Weights of a small transformer language model.
Training: a variant of Adam for these matrices, 156M tokens, 13007 steps.
Each number is 128 + 32 x the weight over its row's rms, rounded and kept within 0 to 255. Layers, rows and columns count from 0. Numbers have three digits each. The size before them is the row's rms in percent of the matrix's.

# layer 4 attention output, 128x128, rms 0.126, rows 0-127, columns 0-31
101:175205098039112143166122078169125144180093143169166106142177124127249154147178126097113117094150
097:184141113061102098138164101165091186174196120119126127153162114183157171164119108146185090164116
094:136122194108122184112164082100137145184157160181136100092144080128127105076154116094193143117094
097:082090138110113151118098133056137141103135187053144102077132139101087127127071150113139104143153
086:097127126065164145141126169118123141109108105176113125093134125120128074099152124126062120132138
079:141194169118023177147132135118074113119122143131135106084184140137209158102155124064078198106156
106:117142081129101089131131159153134120137057143120159112178110099133127153195203128181116084113106
092:159085075076125147136192139132143136172097147175127108128103078121107150169189167158144163127151
097:093119197090078230128167090127100162133126229161136180151114039128156138174182085152166120155086
096:113154122106128090097071123149196079120124106183154158116125086071151171169058136127120100116079
085:145095092167083103116113130133061133095067148077133170125079179118088150153151170092113120145158
088:171178166135151106139187063117170092072186048105122144146125148202192089100075127069191101077121
094:115184103074196084097190158135173134115094088200077143157187112100165113127143119147088086142172
100:116064086154122157130115153133170101085099172086117114115112146078102113073106125114150110133095
099:136088146105112186131153157104171228172182218101129131137162072088172092136153165206165165209112
090:124106179155101118124111086138133127087120103167138210116142127118176157144088178138183126174140
078:114137209111107093143173168140141114055135190055080186183122093166119105115123200173081191167130
102:115104058094161183096060109159152139194113138199100142113053109089107131178154075090178105084176
101:200202081094163106124120096164158129129173137096061159218142142160168105096150143129095085075097
107:096153207126105166104140106089127144068160109121111137126220099182142119103065086101084133118141
116:102108092181099114075124130046042081120107134145191094120083120172068175122160095106128056129147
099:169108115160110113105148096107071052126173105104135119159079136103161133088167144095129136147114
101:144026065124098157152077144100162130196058142145168144073063078071080102096145112117189128139118
084:108054121131118171167102149127131162121164058162110139040096168056149135143090083154156187069145
124:164092116124118102155103128130159130142096076182154160076119129105175159090109140116131119152171
089:072138203169127134039103187156127145050165151087105168154144165087095179168087147162052127154122
106:155121060114189089077108155193152169140113136127140130138049134138076163161146193149135104124109
122:132174164081148124114178071136081105132105101110102127101166131131156120106100077033165121084163
094:119134092114098081106086100142104048105121028141157109101126230089137184152092167101129125128130
095:140130210121082191050082148083169111138221102123166090124172126167170154132150152116111157130141
094:159128150091093143147069143166138124119127164149208133093110112149121199141156150072173161145064
120:145083176165145146106164153081129171127150119207152197162125078144161097120130109140090090146115
097:136063050118106135142127206149099075172157145194145125131080111088138155136206098169117124154112
082:112098139102151092171115109132088114122092102125086140073113105068119113081087144038105171054123
106:126074081114073152180148108125147160163124184159170083103123018091191232196131200150153130217199
113:150104102093183085118096089247187143105064081133131115131066156082115097148068110097159124050117
090:121103157136089167172185108061161136143169149090122151127123097126116128156095152157156158144109
101:083179124128133168066108197119156123088163131088114078134173110143109126096176075159128101144113
097:115119143133185153083177113174040141111167072203040068067172111077115154126135115112129123141107
085:115133127134112068112164152127075068137135070114163202114138165173095150087177108150074181144077
096:172125100067074126190125126084121111160166133131222116124074099164123148068099163075126195100097
110:148040102137077167172107163097153160142107142105165179132064087135086120113131101178075191123086
079:081130153124133104105072096083091168126082157146221123109114135168066136143130206082173047180178
127:144162062084088107187144086129114144150160069169088104114117130181138190215136138131108141102168
092:066143127083179099063110116144180141067064092103207073167135162123085100189046129128140109109140
089:051162132130164105047128140128119148084099146126150053095108135080126128161111143084163088130095
103:079168143169196084049110053135146105110122062210146075096091076118153198166081187093175106087109
156:123180141131168163147130103097112175126070100139148136142167105136191074156140118120091143102196
074:154113139115149100064098070189179087115137100153162150188169145101179077178094075151126028128130
105:098107105202151115141130158110092144161151126102114125125141161114081139153158150177082115146145
101:109091106123118162144092167124062163135109135134113129108115164114158145148175088147112140147172
098:133092153145146022069071149157130084078112075157123105085093105120120156158133136121131176175139
104:110106074119134160111081098173108119159119144144126122076049163044099146147174088087158141097103
111:124075100160127151241117109111114145156183158138121099083086093076136179138088130126131167124151
110:117084112186074138154099146142055085096198183110183165205086177056149187162163077181111104176135
110:097151065122074144137104178089148061097161152096142164102141195170141221107172163102125161122100
115:081120176118154146125151106110163146112082148153140093079115055119091136121113157115148126111157
101:070144118094120139087116177121146094100089130119135124128080215110075117110179093105092155102093
109:078082112092135126102136126156119151085091108126099116054134075063097160145102110160139109130099
127:163084121154037182142128121170103143145167132161145070119119129160109212175122130152152183143186
098:111057085124107154165085170152128132135112180140131110079083100056125090099156131088100155111152
099:135130148112132104144147077087125051094142083148096159060086158107149111071155150015110109094097
080:114112102177143121105074112226159141094173124137086075123089167073088164181119117108144149203147
092:113113088072109162218159195110149147188131206069130133147086026132063130149177139155102137198164
099:108127088093218124174103079133155151211093139115171133109092066098133126184059148119165049067110
102:120113137102109155191117120138150141109135175100162152110112106116143142171072111109142166123151
114:186062059146130133171153131194189164155086201200162110123096101119084122114142113189255104135090
106:128105088134129139170057138142137143179110159108186183099111119117107102148107142190149130107137
102:131059127085085165193166083073106156160139141135171194075114092067188089118059074114102110130135
092:146104112119166140084077212097174176091124147088134150165138107111156086127169167158122143214102
126:112116144199134142158094123108121215122144122108127119138176093133150136184067156146123165140131
107:166128112136060178135135098065167151103119136130093154120117136118108106143100096115027137092186
091:120172086130150076090077096116175073117111051110067126114117171114160085116106121130078020064169
086:138107111165107104169082135138116127119165106235153145108100152151126175125096051118116097141153
089:113130190124103098169182104135121126089108053177101177122187156103178158119078173196093100150153
113:150121090072096127175111124138106104176107110133127153097084116138095137138169126100108183135119
095:146104125069079160111109117125103164140075113132144106088137095153130151117182149107109159122185
107:162199105093123084111143113195133173155081125128074082149185099169119108150132132150116146116143
101:175157216203080147129160130096181146111167154143124149195202101188106149146098134145120175125113
102:095130087118041174095161193072124149144179108130152115173179141179131195173071113185120105162107
095:146106147255169144103146132158116168111140135135061108128162190083051096068117097149167112124147
085:164109142053097079095118126135141091126112087177121251115070132109120163125145193091081084154124
078:109097097086095165079146115131184150136102168131181147123111115110049120168157113167255139117093
093:147096170110065067136129087175106155143051074129159123111148099164126133150104099144123186093164
116:108095127204177111135107118125138193147090159118050119104114090059048059069128180148089092128154
104:073090060191132103176080169143113113103150127159125187113106169124100067099111075163068055098195
109:115134105205092119083106124149168141095032157110126070111157120182072198186140142190159117130157
104:099102138120095072081166156134086112106119146052168135111163085193136175137178213179160159203118
097:120129189127122174106152106095093105166123133117167148134109173102124106138155090120147094145113
095:159138102101129151145165104136134121205062171144148168142077150151086105133157121121153135075146
099:153136187154103122048096042126087133098133078162153121139112187175106151141066143062190174065110
098:112111024104174107179116056156104107196100139032120116126048116083087103135101140126169078139190
103:100114084091185145153141101132122126170107175037116078095084093024095125134113147103213116155069
102:170139076142135085148086046208145140163151051191138137127110183127172144136089116134186111045136
088:130177091146157125175113094180102141095169172145230079172106184132160128133089102097166106063050
097:151162156179164199116161096149132170151237191100155141184159143164141133140179169129168095157113
098:119174162131177066093160035158132063090110033159107156128120152145117125129071090119173089071094
107:092171182110074170098101113115175197074107114123155089123162118160167155203064097139136162099139
084:147167116087100136143160077141163148141136087160173159139145137163110120127115091094134134146065
104:089201120107103070159135190127115120098138089188141108137169149138191186200094119158061159107138
087:148134180196133026109166105190090066078148106091073141173120138146092108070140195097110176123131
097:132170128122100155101167117162188174177114076117043091055157091100148188223131160164131151143112
084:161180096128191102172036078160081081151206109080189138123131134138163114121057137087076031068092
116:143131206173083112128130142129116116066215088209144169145146188154177114090083055108141164140106
084:084078232135135133162152025047101190155090114141203161090132099170094112125054109114149154080112
082:096066137123055148058062185069148147073049109115173165126088135123135139123169156132164156187153
092:142083147180106193070145159113146168091104174136140086120122137103106160105212124143181193147124
091:184126089111067104123051090151083102146090083136161191080045209120087142145094140066201141132119
099:112058180144208123094170181138139179101110171200165086111119084118047106107069100174215131161152
100:098111155143092198146108173188125147136126223180166147113116091118073147120174047155117182131091
113:153162072104135115171092159159141132163122144107113219084106131142127140126136160107127151114117
121:114140124144109136056082075162170166137105151156115104087128123127081149226127112177143075148196
096:121097101171177104108098138203151090131114088195099028126106146025091138127134163092158116114166
108:121068132115018139141107198124162110112107101161168179072080167112123204145108102139126188156155
093:125133074109123184187119104146088082128160152090073106109144106039133153122126142093164099148143
088:103133128135100108152127137117069083070097080169139062090143104135123121091081132107095158122161
094:179192143067127155128138107133186086114175116188128096166104151119142149147070056121144158119083
111:132144180140089110120112117139099117073118112169152153137168170175214149131142129082156146104090
110:134072074119168154116158147141139158152037156126132078128097098021126094130136117150141083142129
092:096143164156093123123138142106105042098183143090083125085106116123065154071150150134145081199115
081:100174151194127131132141088102105129115089121165155131116126094142158167132179085129150088125106
104:153089116173144123124110143122102058142164166139129168143094173103116062051160158066181144157138
093:165125008121135122122098160185086098173113143182131139156062197087124136067182140099185095102124
103:100174167052171077118136127092099123088127078114091112114135114097154137115075161074058110108124
079:107050157101106199158161124091108140130138140125181121098055088098090193158082069109178165169149
119:179106151182136148116152099139136092159084123142185091111097137133069099066142088110154144129101
085:200163132040119137150099151186133100162151081139102185160151175113253110142115125101081128070054
105:110176136085152088134121162181140099031101056150124121157187139119227148131151167145024152130051